{"n_head": 3, "n_kv_head": 3, "activation": "gelu", "norm": "layernorm", "qk_norm": false, "decay_shape": "linear"}
Each number is 128 + 32 x the weight over its row's rms, rounded and kept within 0 to 255. Layers, rows and columns count from 0. Numbers have three digits each. The size before them is the row's rms in percent of the matrix's.

# layer 5 MLP up, 576x96, rms 0.32, rows 510-575, columns 0-95
095:072106094156168109110101159080073151130069190100149169130166123140093206168112113103122095181110145102104080144170119125097150134121166116136079124147125148138119169125128130145091091079126075104101087150147129109159123170099168161128080130168167144233112124129139102105138094169142125177
097:143089141128100139140117145186089139081122144127199108138126140108141103066120146115161081071122141171107191145070095121186165102132159109154137140116138139078174146154125126176164085052130105093163173070108146104083165129096139080109170149158108146181123106125107166141095115123137117206
113:118113127129134084152064178075113084139098117148135138085144111146120111151124177157104136179149195117158152156122098183194119153150137168089071132144115092121147159132052148106114134219140135102167149098141202132097100070133115126097118070127094099132101131112187139176107133134131087112
106:116102100123138103141127074104134189144127119085083132145139087109105121096126130164152134169141203178161211155122090161156156178132100181141102116133138127133157122100116089087103122101166098070102124136183128113059077179091162105079110139172100157129180118083186127151111079097131141147
097:139141176121117183125157124158137089144108121072128117138120156108130159110115071132143087093103134186137178101092175135120147114106139058101156186200097147135117146145101083125106072069110085125144128143205103150145098147198187080095108134118176141139087104156126139136070168126174142144
103:139133164162124099143137116098169118128093094152124150109101144114124128103094117131077109127105142103202132099126060156177163113199116126123179140121096117111076114137168109029137178126140144145144149129156137159106044150133164139133088119097118189117084131049145150115173166136163067163
095:203117068126194133129145120122076141144121152147161071142143136095110116130120116121141170124071168124145098061138092123139156071125105103151147090124088084124151083152104116153178108072088122159136117138107159121101103118174163110100197119141151110088072114120169121113165126203210138161
107:103139144098107120134092109126129116077110123170159079176088109116115169151136080106138140147199187075144104141153057177126132164162062118096119100207148174143144163158138122108153122146093116109119142107167165112157153190124134148105110124101150098151086147074204094136075104075122152134
084:129184117154124115154111094111162142171199118100117148103122102198155132146173109173184156185089120068129090106113085133108109107138153163109117081155063140167156118111164097134115102098089124171145110155097128179146077123119159123133129118168023079117114163143083152128154153079152139121
093:086156146172099138128162126170136112161108091162121149072173115119187142144169125133119111092135175150104173109134107142120104157129104149191133147145102151109122140137105075130207178074130053111140101138183111145053159093087090078073107161115136133201104060121123118120145133158122105113
088:083116171137113095142143117155147067138081109099162166126130112136162089084154073125106172156114150164117109136128063190091112132092179093175111104076133129111153148103130183193127123087121152113100141177088140139120097138132115072141106127199061203114169095180127111090121146143152110111
096:190142143158102101123092194134198185148115140116116104156132125126044129103122140087109096140149114099124132086090090123057210112115171113102150148122095148122095155147185187120117104134160187103126132128170156098140112107093108106123142148059080148149108131101118104146137135134065188093
091:146135146070051139149106115089116122137074164125129169125143101149144170170084140104178109133151141136087144121111116094162098112072164091088139165130152187130103115146104133111104169128108110077100144217128116152105092210085161085072113118121162177127103111143191095166161135144101127165
112:130088162140091164124156140133156111108105153172131140089121069124170182128084118149116114131097105103180174124118046180095116125102157135108171082137169078099114222115128127119113169125098137116156200098116136130117132104155106074090120143172098102068130086149107150127148134136201190125
091:152183087140135134104113116122075112072105101056132144156201149150119059131153139102182054099105146110127126099168113116095084172136112096128140200154106108146128115176138108140109137182107126114121110132127128100154106142094127120119140136155088172158078176135137200119179122117105156219
093:136116122124192097153137136168126083096135119074170083170068054052109113140130146105172082167130208118136168164130104127090139095128112078135158141133157081124122082151127156140094184117158091145143116099126133145139070056095176174131151161132142113082114131133097114123162162171118155151
100:097072147114132125078189165138156137094108156120164198130142096112085167153169159123104171121104159122108115122159162129208162132109154107071134134104052151140129124154110083180143152103131162097121119111122191131127166088145131164123135103089130103036104147112155168108137080171084137078
100:169203188099132128171125176094129100136113127135163121172127136082148162117143107153108167074121082085130148204082172077081128138101128119050196136137124140146162166166105162155137148122147128166109163189137117110111084110112072136112076103115136128072082104132124160123112112156078115140
088:166133151112120089102165149169108155166170129181124016107089058166129096085120141169125088138120124090089106188162093130131136134106112179126116127121117075156116131150084116161144092145085104111115119108183145120082096108171114190163131138151131122142171135125109117205114175087102164112
103:096140133180137119070117099159135039157118147120163165148123153136079123152148075132136125076147134118156075086160131193143134146159106124129113084117134074067099100150070163117185123117126102118129134131186132151137120177167158109188206133134117115177091106106130179143064157156116154115
112:100123084146094161134169182079162135150100147096131141078144095078098121173075184073096139121155159105100115122179104137125153128127158161133135119115137133103191139108140104107184194143173097048127134143089107168083084134132210112108143134101107145151161167139100153107124129077113075170
104:141169161118201035177169134106104123121062162079134091121158129194134106165108152152094143092146151166092182123122148173129151153147129134139117071135108117145166167087086165161077137102160115107119139153113158083116130072138114069126162075116123123142110124137165128101059162151151137093
096:081124100116116097086126144166124153067127091142130105164116143191139179120138130109101159102164181181109155136152153149137113146112084054171081093156066169070113126109122165170178155093128153089122132084123131166164146072165077131111134121122121149126072194137091147136159097181098161135
112:167106109081094132113113157176102155095174135142119173146095105167113096149102128166153137149149109088109100096158100174108152105120057124071086154181126109098189128186127079121150171146123128103129086155145148111198118094166137169113064115126125129127077139078137133149088161167175201162
093:122133066135099092148131177120114140153153107127171148161165145126209128155085076111196129152072166160158107123115120107145113102118130126111103176127093175145145085165059143116183056123126066095074170089138127126103196133130068108162133099091142124136103148113145155143111162082110163133
106:175139148132094168181092120152170112092103156095150159069178098108155146112063097137095162122127092132072075152176091166162115155131185081105123143105137129139093190115093132117099088114164118132110174113104118094068138164123113163060134165134082120154159168200103145115154100111150147152
101:098150096167089146120101091156095172161120102116138062126058118133156177199126126133085134171126141148146080118135134133165147140155087093181181123131121134104119171111139100129117093136113137118160121136141149139115086134159152162122104127099127051104164103138118230156161129135013119102
091:097142152132122129088096114121099080178116111095076051143085072132115169144127115109121131147133089114153157101166131153129150150150143098180148153044080110198161092148151111175145125119107182134093130135086098111120034166062147147165102158170143153138104151141139141099160169134097162152
101:094177108128048176100068146143144117140117079144110119163095145136145139166116082186126155148157167112096082142146121126147158130095149163131122146133115109069094147067099122123132117119147158133124113176197075094118064156182116044117133151117144132188131096076138152158121089104133121197
099:132097114151095110106139160159053075103135068143122105135162089106122157144110079104166106128103088155186123165089160079128174168132157083063139124135146136094165131157098137121159102173185181096136118173148094176093175136136135144142135121119161137180142127093129119100171102071076169188
105:127152088130102179048041135140189146129082149143123168131182121136099151134145126149103146117146091082120143107147113127134146137163144071089143144176127152093143087165081126157169124141129073122143190124148110147093127132047171109136177172154179155118077084121113145102117116120134086196
104:099105110101198123136112193120129031070092135166159168124118149130144099119153122105115145080130153113125128140150075125091099154129142157093115084201099093117158073146114079111116154130176159116142146105073130082144129168152120147111125133177132143160156120135147169161118239078124113127
108:154144130132106150130158103066193118160130075137125104132158081177108112160160171120126116188110152083117076125090127181133138088132164146049132135155105114106130168173114116081093127181146116119124117084185183131147072112211126112140119106132111113123110095095168104166137188133150059114
105:153146111186113140116098128164149177104120105130139139159116156102149082152159064076136143154125142113115123123149043138083152126079153138081140164102131133115113156115148135146161179101133115120098137159079165153102118084178104079120096121207083122143181121117112057085159202083088104171
088:110169085131147132140126163115149115092066111114130110207105130117161144167145066105137116110159120104087140189115119079161170133112118192161164115125191127194178098143078181111120112099091101112068097101144064135122143133098101127147141149175108114163158088082166137106097112203135145131
110:095122119141127134159025069167135136131127110155103154096066127140188148116105097161065149122157115126124164134179116119084130087146167117136123182142183160149107160127096153167172158112131121133136125119094093088182128142136134182081143070085120146094099061156152129116149107086190174148
093:178123128107125145136130064099125117105089150167189132127136131134108146114130151139204095149123151203168062179158112116145154140103097062121161129067128139165132159077108161140171166043084159170148135141094108111156153110115119148098084143132054106114151160085088158139101144136081128116
094:126073112137126153076110110120070122155121089072107163063123139111120174175137171151141079114153131143091144186126148187111163124119172105117141173131168153095184135144160109111095183134143093094139156190137072131121141123085194128182165059110165158091105128150102147120140135069156133098
122:096106088151080135124079162169132127089135134109110130153043176110151123113076149119132122117128121097118165147138118169122133106086211150158115132201161142144105199060113192170195120106140130143120119143146118094185137167086163115140143172131099081118100119068126082162104137106168121128
112:134146113108107154135110121121082081130117161159164131153131099120132121147098164154108108077150182127132033191153117162140192105108133065108138158127130087057075123191128110177169149145131145140139164137165148168087053144128136149131081104096105126126150159115128180154103151066168076138
106:105089132152105156092139098154105122171180148095129150178100071154119213118088138091168156135140137135120114132082117146088120161120094147131108077130185183173118111093084136124102100136139151024152080146180071150178148125151106136150131099183123138185106120094068119132114127109129117162
107:115137190135155118110139140155168131121088184014142120093146074114141139068077123180114124110199094120096140113101154146150129107125125122178061119150113195126125200142129130161123090121127158149202171162100145143140115132109129150122096150123130139131126130117068148134101144076087076096
096:199109073118112154086145179115174097162119135088157070128152096138121121126122122087181072132060121113131181098130123158078165129108093123102101216086127131156128135152054138134124145109087136157186142130155103116122102135150188122127138070132135171156114135118063159083093136125172163133
107:137078099136137120133150152112126120129082080112118167135123150154091147108148133132170124152115159185179140113180143092083072122087098147093149219126113111154091149155154087101175098127143154146130127137107184141111074064112141167126085105107116084194172122187113151155165110124059121061
097:134090100107173181166129141109114123122167156103147157105165122112164082148126164096206134106130148187073117083151083133086115118080119148085146163120153117164098131123099088196193075125111088126124112131060180109094146163108168158123132124127102115171113151134150035152171150114114157119
092:160171098124077199062128100132101123132136114191120152149146095103104118091173082150178119083171145078154101128135165184137133104113102128097158098145177150167126133133130119144177097146123095079156114133069188126105139120099073143161093127146129157172097115096127066111111133129152180046
101:114068103192141120086138095117145113098156090139112114135123138165156106120148146189114175125156106140142126134170139126095120092154136103135096195142184077158095175143138133122166174074120105094165152113048076122135103219142053130085141167188116103114108087117156118136152162099114145105
101:109116075113087159163198112095129135102129144106110159098163134145117094098113117090087132136164171148118071139175121100083148154189101100100073146111156139094139060074103130178134133182152146132113185150100121163114119132171202110092131135021146151145136150148097145175146134127120161119
097:149155108131181097174157086141139112147158122073122147156088147131081150161128125071075109113122084149148104084155089186131155069123172114136123175109157154125112114138179140092112106148133146149156176064117166140044107141168158189089107172188082145104080091151096163148136117106151101123
116:127148138101116120154142167151075135136122137112067136136133148157070108140141099108105122142134113226206127114143090142104122167076168086063073106121132132149104101115109124139135064141145147169115151115145182127135153110184148140118030098101103145194093088131133092152146166173133091165
086:148182143127095128041115123083130177147088145197085147132154068111084099154144165133096108186148168113141135148143118131106149144120125152090154098073185085086142113116088175134130152121121170131134173091138085133090120128110139081162110155150091102104150097158125166087169184185104064123
113:094145108122111088157149113179114195140166175076130156147127110124140145153068122082133170075140117129114119134180116159131157059131173095113126116087065181093207145123100123127150203116165149100085128104100154170080095126137153083146132144079099126104164168132172145096141141119087159168
106:077113085106090134116126150154127057087122165122125168116098136061133112168145149070049144107178086137085159124150129148122155109154125081060092151141141169085176124185111127154088097138163106193142123104187143112139076157132162093155111172159151135169122140122152113142142116179102154176
096:136153100183142151162129128178127135088081061135110077123140085187077175139137094089109126123190134102100128123166137099075162154145156166119098077092147074111194085137178137179115130130154124118078157159111095105157126103120121216139112147155132073134096122189120135125119126108070137126
088:151156087149088106088108121135118115143091119061159125063105165180143100132117129118069130162129139122124184179139128138159127133152159190092108094097099204083114133116151105186143100164130079203111112158161144138128105105102143146196106143124107116079119089108094116113173055123161182149
094:129076152162136114192165147124116134119125146083143090094116162177075152144140103094101100152085128125174076169173112135142086130077140136150122193149107152114082080174113082158103095122148149113200079116109149130170117117129176115119136130100050156162191137114106134082178144064134121100
098:154106137145118171108177097134135167058131055110050149180097110121106168137134098150120065148162108171175117123095098169145118131149156074146055139158100159132076151142114089201169116092158128141119122123096128049115145144116155143154175156116109095127111118174127157136161172144109134168
098:103128137095150118126094111139147117118097144155158115178149137125162139169076140130154150156166141165153119166153141094110118092151121138136152133076141093190131102046038152117131126137041135175098142166075171092134149135118161129130139174134072089108112113093065127153081134059166149179
115:104081101110093098111115097132114129062149166119153166092153139173173140178118182138166171126117146109131084160106136117148131165168082109109134159205155073110152087213118169083162145195149110122104191107117100091134089148075125127155115121101116108162130130089134140144167049119111143121
093:077146079101085159116146141129097106112091117155137104156209122140092139053138124135155112146121139140166112145148151104169183075127140071092058168154145184115156185122144164096139084172066117152122117103149182157197095088099113107138140128117141187080127107139123102156125113135124105070
105:164143140088090128125115154080138054121128160121156172153132138129149107180078130082083166125171156090069127137175134145162130199155134114092067125109185136124164151144092162054115137140128076167107143108147196206142135084159084142110158089126120131141094088116122122137087091112118112156
105:148064139116136150141111132141138085140155162130133153138082109142050165185117089080176130182143117167128104164204124160082134188102130128139163122121105077069130090135096168090155115096108188164139157151112128146098077058148099130092100177091167073140113130124151149123132167090106118146
091:158191095090105156087112105187178125094104204093137098135128072094154116153088060174104122168145147089115138155140083085106158162153053110142175196132145136148119085122166073140137133152118108144143109130125159118122056136129168135091087145141134084116126143124184128101114105141101147180
099:156198087159096113110118188149140143064136165118124146120108144085162113141119156166116102169150166154106119052158125103216144178140100121144129147133057074158100038107150140140140116073170128103077127100150201126119121101140105140160136100117126121132102113129171134121105135171177107153
100:139112142121149173098224070150136095080129090141145106093081128140166051149170137111140059149123162128166109070118082125111102130105138135113174136098176095164126151116122163139113204112181122128128176144152102097108103158171162125134100096128105121191136157085059138101157101146134151116
098:076156081138137119091107161167113104103144090078118109096063122086128151143130110122121115195151187149173135115109139160124144117147126117121106132159190130140146104116093126154095133153060124093131099157152137157161100142143125058170145197091132128202213134081134183142129094099074095095
# layer 5 MLP down (transposed), 576x96, rms 0.129, rows 510-575, columns 0-95
092:155107159116107136168137098100137108103155147086037116143138140165160103149144142090174164126181113186121151109154177157123152091192097091122155174068107086115140104119138139106101160169098139161152138168115107120181186122172146094096177110081071093097118083116057120139120180118138120110
098:114127117120145115085104173183121163159123110204050076123144161125102093125118119113181204150105081100129122131089148135119123154138115129121129121091069121072114123129127103084133141173135101147133106099174141100189155112098156158179107067171139162089141119122132111153080169108121183215
113:112111098187116107137124101158040194130115104170131140100052146151198156132109133153086147120169098148161120084101160139081128156147164076129149108155144131160111061130151156174138121123091128136122067075148086124123138159107139131122191096050141123104144130091169084107114136161160147165
100:137119159078092179161183142159119217106153083148093086127119160109145197080136211164091110091067136121157103133070139067124115145182187095149137112132105117112055126144069128165144101157121103158117095120137156114132168141134161123115154131162138084145130126121120123150106160101135088104
094:102127096150124108139181122116116157180199062160112131120138137147119120144142200131139095097220078137112145118129153071098116177159140141156098123088147096079161136112156141157159142112115130136075130140156179111122064086045070076165170139145112105111129113162109140099108146086114145167
103:096147112124156173108125072118168132119157116077123124137180140180123086116200122122136150100116152168140148085090194088133133152081111178061144153175117086109087142084211101169157115117114112105136099180105109081198156132129068105103095114181117114121137131116146146111134167174101154120
088:100149150120153114074225113149113122105156122123156119152133129149124131089145125148104151134116067156156155135151057077144154133137078195144073101132128113146103128130172148175113106095106120096088106135090117102092100113132149102167179136213136135188071154045154153127125164158159081134
115:165134147125152163129137196159117139073139132119111128115153127134119137104174134114112123156123110114163070213129117096202141131168090108139132168095093056111119076111139107132106095109115113107101079155089161209100124104128088133192152144112074169130163148126022132149142126094143159121
074:114108111086182175075118133082175126140146096069134117138138134128186074127102072156122068114092091135119073153124151118102170105116113152096128118115177156203101149146151154093196137105126114143127153135127053168103168149113125123137150157040126072101121174123146148177148135170161136133
090:077159116186121088096120123123091153125143124157126167138216162124161113178096088135152068104135153102118162139092122123124099106178150156150172111102121140106143087167138117111140164147133113136107083106223102132100112087081160140100135144169150163050120144173196098086123144160085097090
079:110090168086098188102136143103164131105155137108091113102142175123166117111117123113120129103126117132095112192169136113094082086127092133153089110114118130155126138163100118105160169226120099167106084119125055155133152123117151114073199110141125159121111190075132073175163100123147129215
097:055169126127144149135123094141095151097145148163093129088152126112163132142163154131122141083179127107148117149098164147174050088140118161138127089108150104131176120135136141084129140145098060130110176088087153205066166159122145117141117123153155132100077097156163129129102120084246123138
086:153218146119104088051149151084119037133166119138068115196120155128104150150145126159113147165167106144113166139121122130066155146157123097136095133150106117175153121116118130156123101048141108168121165117108136078102190100118114162156066143170085137139159121180122122075147133131117110117
121:118185118089209185117102119069161109120132117101133162160133136085162067145151145099129130141137165141035129141127119137111139189137090146094105138141151112119137132062128133190112183159129112099083108147146060113196130114188163081123118170132131142191117116128082100085120152100115113120
092:157101139085094183146147143124132119144154062172155165094142153154159138149146125130132204183115087171147193053090146143136167170142113077109132128101146128119147063146125091095130119144154140143107125067142123154090100091099112112086083119159165167115113089116143124146156072150099176047
089:158138148118082107135078144154139167113107127116118164062139129161105142103125160122103169105172122152168129115117157143178127191162145182129123109136122174149136116100110118041122149141128100122078123157073088116079210127151071094101141106133143130186146080145145164198133131083108079059
101:129169163154148125176143173082197121084127160156109111102166162118113153129112042177071181149148149109153128126075105129173170109123091133137163140092118131174124098109180086131139115104051124118110127117050061129172197129128106097123125137157094120137140147096093120147109089163123092140
103:144130210092119131134150128085163147111099161113119084070117064149133091180125148187090130076124142053157099086093142089129091140164183107129144123093157110123165112150128112158073145111128131124138102117133170104174119070125117156190146158089213136153130160164107113143149141081173142101
083:195097166128144113064083118098134116105041171173108164110125141150134127145094127090189111143128101219114089131138188126102121082152077083136165123118143132089136118137183096101143088175140117163164132140104139085109139106103141136123161077147139149072146170137174130100126076091156167138
107:162098138125104110122174122131112137135055155150114060153132099106171149180105187119160093135077146070133156099162128072114146158126157089138148142135175098144119081166154122133117149220106124141121082134171176127195162124113094091157128117100192128103132135101141137104084090084081087167
131:131077141185149097130153092130129119143099112096190097133138105137135144143097131101119126142147131136136085098143169130164156107149109081160115179087141127121166164193207177119100098069105177089136143223115044137094102196094162113136141141105073126118118107143154109109129087138175122103
107:093117170141090100063092142093098157140169145168092113106155120152176123117123074174117128144145083093108192151165091135113101131128109174074145160214078127157105112163076167157091123121079173143113097177187119134168065103092131164118128176116116138157106143122094102133137165092103157133
096:101110144155083121164116120098123054116084145133112183114113126110201129071145162137119113204081150112115127083149160086102138142104126162120118138136166081151107107162111144128155149150100140146120076089159117112115150189116172172143160130061090248104102144100150171117121123143159098126
112:117160182087163096132156141125098102127104120168074181099089103163160176111142103100075127193114098121139164091094132130129061131168152139119178097097120181167083048129112191121120125146139119101121119054140145117160118125141105133105176173144080124131098092187136173125147111123079143170
093:122097221082035152132144134110156135073118108152147069111093155115120111184123124213147158087158141128037148168105106107102115113114097119141190117108147083150144127134162156120071126104138132128141090153134112127071154098138095168179156149110120137101149141159126176177141102125112119147
101:149171138155159115136075142061139130097090143137182175150138143138159120164155133127120125110179095154182101115097100158137113194073098117131054141193149141097138123122028104158165083114188149158157109087112154107124131088079126106100137131123091072132121096148154160114181102154131117094
097:136162172111157161101118160132055165148135138164171180080157147133098069118156163085124086092127112097140145123159135065120053140104144132133087124117131109187137187126088127175108143099147121131099154178194141089147113124112075059167184143104096111152123159122109118152161090117181164148
088:126103173145152110075116167183130185113183177135117100117139108067135110084116117114152118085113118158136103163177143082137088162081082125108140057126076124160116099124143107134089174185115081177153165089133095147113156086123213144123122157167097136126120170124125117184111120184093154109
095:154112118145112104121133143132075144110145191076132150096093127130159094149144132106071110100138210104074205140186136166155150094085140186159173105152109147151117090178058127098136162161106134125092134082110102119185146149144094110133165069183123105117154121083112127112070122158119155100
099:113116144088169175142128112106204185163141151087141151149102172089143158126111149079112112109112089098156156087173092134174092134143108123143061127090135047101097077117125135097120168063115168128107152166137138118103152066118066160073140145138147158129144158185173167162095116146142109125
111:113107160117095151129105167150133109088143046110120089102153176081130137156162111130140099092079157180135138094204163141152175109152108124116145116115114129086068108156134168146072167129100198138095095069082127091124171118140130105080167099093115106158197124100185140157149115157146129168
099:151074141145079094068130035138123137172152137112180103111122097110143115144133103157171078162074170201090074124103197163136137108118161139141132123101100140095112097079156139106176063159130145103098136163190125171138155134133172150111121141104162142111130120135122129143155039114134148141
115:128102127127159081156119130088211170168132162114116086178060138154171124088094188112100156159085108133165130186122124148111119195195128113121137090194128076132153128085072069156103141128116119100098142120152115090105143112141120119124139144099186117074121156113166056141114139089131130133
100:115141163087135127170172078101159141133086156105134127124163098167133135102114157143069158124093110136130113137029122136103102164151196107114143148096173116166168100129152105095089130101097129130159130058150092134159123175098147142108156156053114126126192157174039131144127082142149176129
087:126176120129138156154121115168148088080089120125107089127077065169063133135106140195070132185109117126125108090192122146130121137117129115162090143101138085100171094084077169126170110097160162096143148139187136130132176078204154124116119098107074098156143110162087193157136131126134147102
113:113108128079139133105118116115141081182082095071155138202105069153187049129104162168119165154076164140122109113127110110135162142138161083143156133152144170176144093153070121164178086106144102121163121086137106093190139137171158144136072143134134170108109115083124076136111088142126140181
089:090165114089108063123133094133112175129155078147129123101140164153115108084162164149104152131182108172061152104139120116145039143114106172151143094184131168091077136167116110114147128153144126175130102143223115124134153095096118073113124145145159174149140055115138118142118078132124183168
097:183180126162100093133135191139130140117143146126139129167149179100108134097137091110078161143142130068193110100125127110178150110104140092196107133138123099148091108104127154044108121104109150098124096068105165109170161116175123133070177179153100123185124087082117135153081092194122126138
124:170105183141156111176154157135150068154140133097176153106147132136116065090186124172133116138133163125156143121145091113153148121127123154044104095187153135084090151088089151105090122091122146096118146090151090078193110165138116163131138134139059122117069136113173090132070150192116107162
114:200145132174157096103145152191143176155142114131161114165142084141091134071097107143118082114101156175144134103149085156128154176083109069116107178144158170127108123118121099122178055178116122141118146166086135157111083189159133101122119107071081110078140126207115117135123153104109094099
107:159120145104162092103106195117124186145089149153075080133158121139103153133100166154056148188121120084068171106208215147164137141155173135118161087144105104140122118164118164134133198143120153123126081175114170093136103144150142095102119103099096088131095074100125097103122130111142103148
103:106087126141139155174186171153072106160123123144157120127114156095190105167057142093161064123105135133122108130124121053131187085142151093163109185143086093117129064175177129144113159076142186122156107166125193121110158135160129117113139093114088081104144112121138143147114059129159152134
094:135080186177093095130097149138119091068164100148163132069111132164133084071102130150106118135167105128108060090161153112090162170137159103154119112128122153114158094084159180139143112122130182100102148121175192095133050109109103130138097146108151147096098156140137188172168150104171129069
097:109115112170125173150100193172072131108114123095105106173107169130107119116130124133107101172174129127161201120158177150130091144102145191090096140180119201074085156107178095136061139122082041133125111103133140133174126150113108134095155123115072082094144115105158105144117119158158107160
092:144156128167133101179185088083170162160123094113136145123091132140087151122131163084085135067134065102110120116125187158134161182153182117119148135114108143158174156102105140150138137138104087104160136117118134195162131081139089144124131153181114160095139087064095114043090114190074139125
089:129044113139149137151140103106168151125059155078137128085121139122151080182147148088139147142085125115148100114165170049121099165180099153122167167069143112132082096149129133073134115114159148173131155120154119165077111111100128149118096171137153181186072153080134150136153094073171124144
107:100122195128164142143132183091113129180125147190072158119185099140122112130110102133081090124183162110169108142096133123134172081092082116106146135102084170147167147168115097096157093126162166164140188138124120085071117118133145142119075168128188134171140143137090123104064121150094063090
096:119117164144147160049100133143140124067133119169181048133126160129157128104155079151113085106112112114122129140117162154166092099142126127157181142068114129172153212120180140074094122098104144157088119089134109118140166136191110128162128118165160137093138133119177147150085123071106094052
102:132090101110108116129180135127101127144163179078187171102117128106168085144145127147134156120094141099100162105096110101098075165103106155101199175160075136148164088214179076154084178120133082086159144131150128161186093138140108121101135143077106159136155120078157143143087134090147107159
117:129145139107164125166126135153071075148171145168109150076190110151142144123081112147146087134097145200157150140061185098141107066103133156125100110056142070138150126113093196113092114066136129124115103166150155136144172122122161137165067091176144126146087089125151113155103102171133112165
081:149129106140124100142166032106116110106169124133157121087064184118142096129164200082115146127151128170133152133125133165123165148116091174111088111124072097123146097139140140119101150171120136117181115090081192103139144062171166149124168074094161149127183097107191135105138110080133164099
116:077132075176126112130153081166141108156132173107098134113149063152188111117129137094185101162083055139149129151128115071109165180125130123146108164113147141101149143122156116152097074074079144136125154144181102175161147173134132105122147122123153086159066112079191082166086147117108100168
107:106128164115151133171096179137077096152111095087196122127109118124128140068145128112164136202184150161141090160097101161127148150179111187086169152170076143098107129093106051131144136105131140111144147106147142157095135075133143129053160108113130142127150096101117199127107152138124082055
105:132126115110176106147119110100143161087175111131147166126138100122183133095172126137083130143140189126167125162156066161074063150172154179147155141149141097103124097059095089095081174089122188114089103103073141063069143142126118139136096150172096155139180156114107150155160136115150078127
087:122079136108167164146082161141120066132125162113105150127084086094111159146167117125125189174190105169125116139138142086086072113164091154116105079068155124154138133176125090124152103115117088113191144072098095118062142142134055100132101155164158150138138093155170153171168140080127148161
090:116105148088113136082150166177097145116108118163099086149144213120160149087140152141167144062079161122178072127132139078097152147092141210085127119168106131129160133135080126100096155081123119101101084154140116094132189107154118099114131216126168163140141120133118118137078156095150130072
096:160110091203174140147077141136154141144186162183090127115126136135135136100157148097131184129134104076135123114165170122116118135146096107130141065093175191087118128168123154104148182122075113120207095045149086141058119105143088088172121123151145165141141122102120123094152134105122100076
098:092166134145080128183165133150106098154232093091097133140112134108105152120138131129176142151193103130109143165109108159126204193126155114137139166133058165132092159167137109080127111125149070114077091104099128137106147116094102117128117142083127174134072112111119146125143082164104100207
129:096148117138128205149165126141107120118086089166171121092154155073134173104159153137105141150124160144110194065138162070117110128100139130076146113100119146094084139102165110143141122094120151128124089112126143147143122116110089069107129109135166177073148120225087099127180067165132173192
089:105053158108147123137145158124151133164117101085143154112076098108197147151130122131112076158078112137159176161156089170103140141089138154156135072152140106126172126076102139066134189096181078125185147137123117099049198143133167117086091155132154122138128166121150165151140139155095083102
107:177116093131124064169123184096080143089109163144174141115098109129156159158136104142097085070160166102146101138125146113118093136187075135144131075155111136117182141110056191111139093135187104073107125083131128167091135130058196125146119146155133101126146139096147179148161138173135085112
113:138109102152118124086136132106164140158132087131088132143121084036134105123136067072104125116098146093112186152145075091130139159175098089128142114154144123132120146141154124204146205111158110100187151098095114156106162099122164090066078125086110161201171135118115171166126150126134177125
082:138104143119105122177124159164148208108121148133081122149091126112081098104142122120020187146174079105121140106133148116098161118119181140094150027121161094152174066127130129063127149093118106103130119179131165125118186114171152130176130088152118154123157160151106179122133129112114144136
097:163121143126121183150164176149139123137091174183168092118100152092108073168151112160132155114092168140071136121152176118115190152117125115147129114130150134132124117140112032132138187113157129086044141113094119081191166121083139107102129078137136110033076101130165121113142135119142116122
098:074124103133148110212109171130178131143091175105187114165105134158154122103080112149109136093182098132136082165186080111152052194132173173154129114174152126134087131118089175126094089131084080120090138124118092142146147113111156095167152131138114124064109104146122100153154080157157102140
107:163169089116134102184122127143140139154166156161151131159091077178171099097118138084132121085057110100079159133111117148194119096070104159058087078153144092131150154134134154120161143102152117100101153154144193130135099078083130159098188108173072096134098130126121120136185115166156161113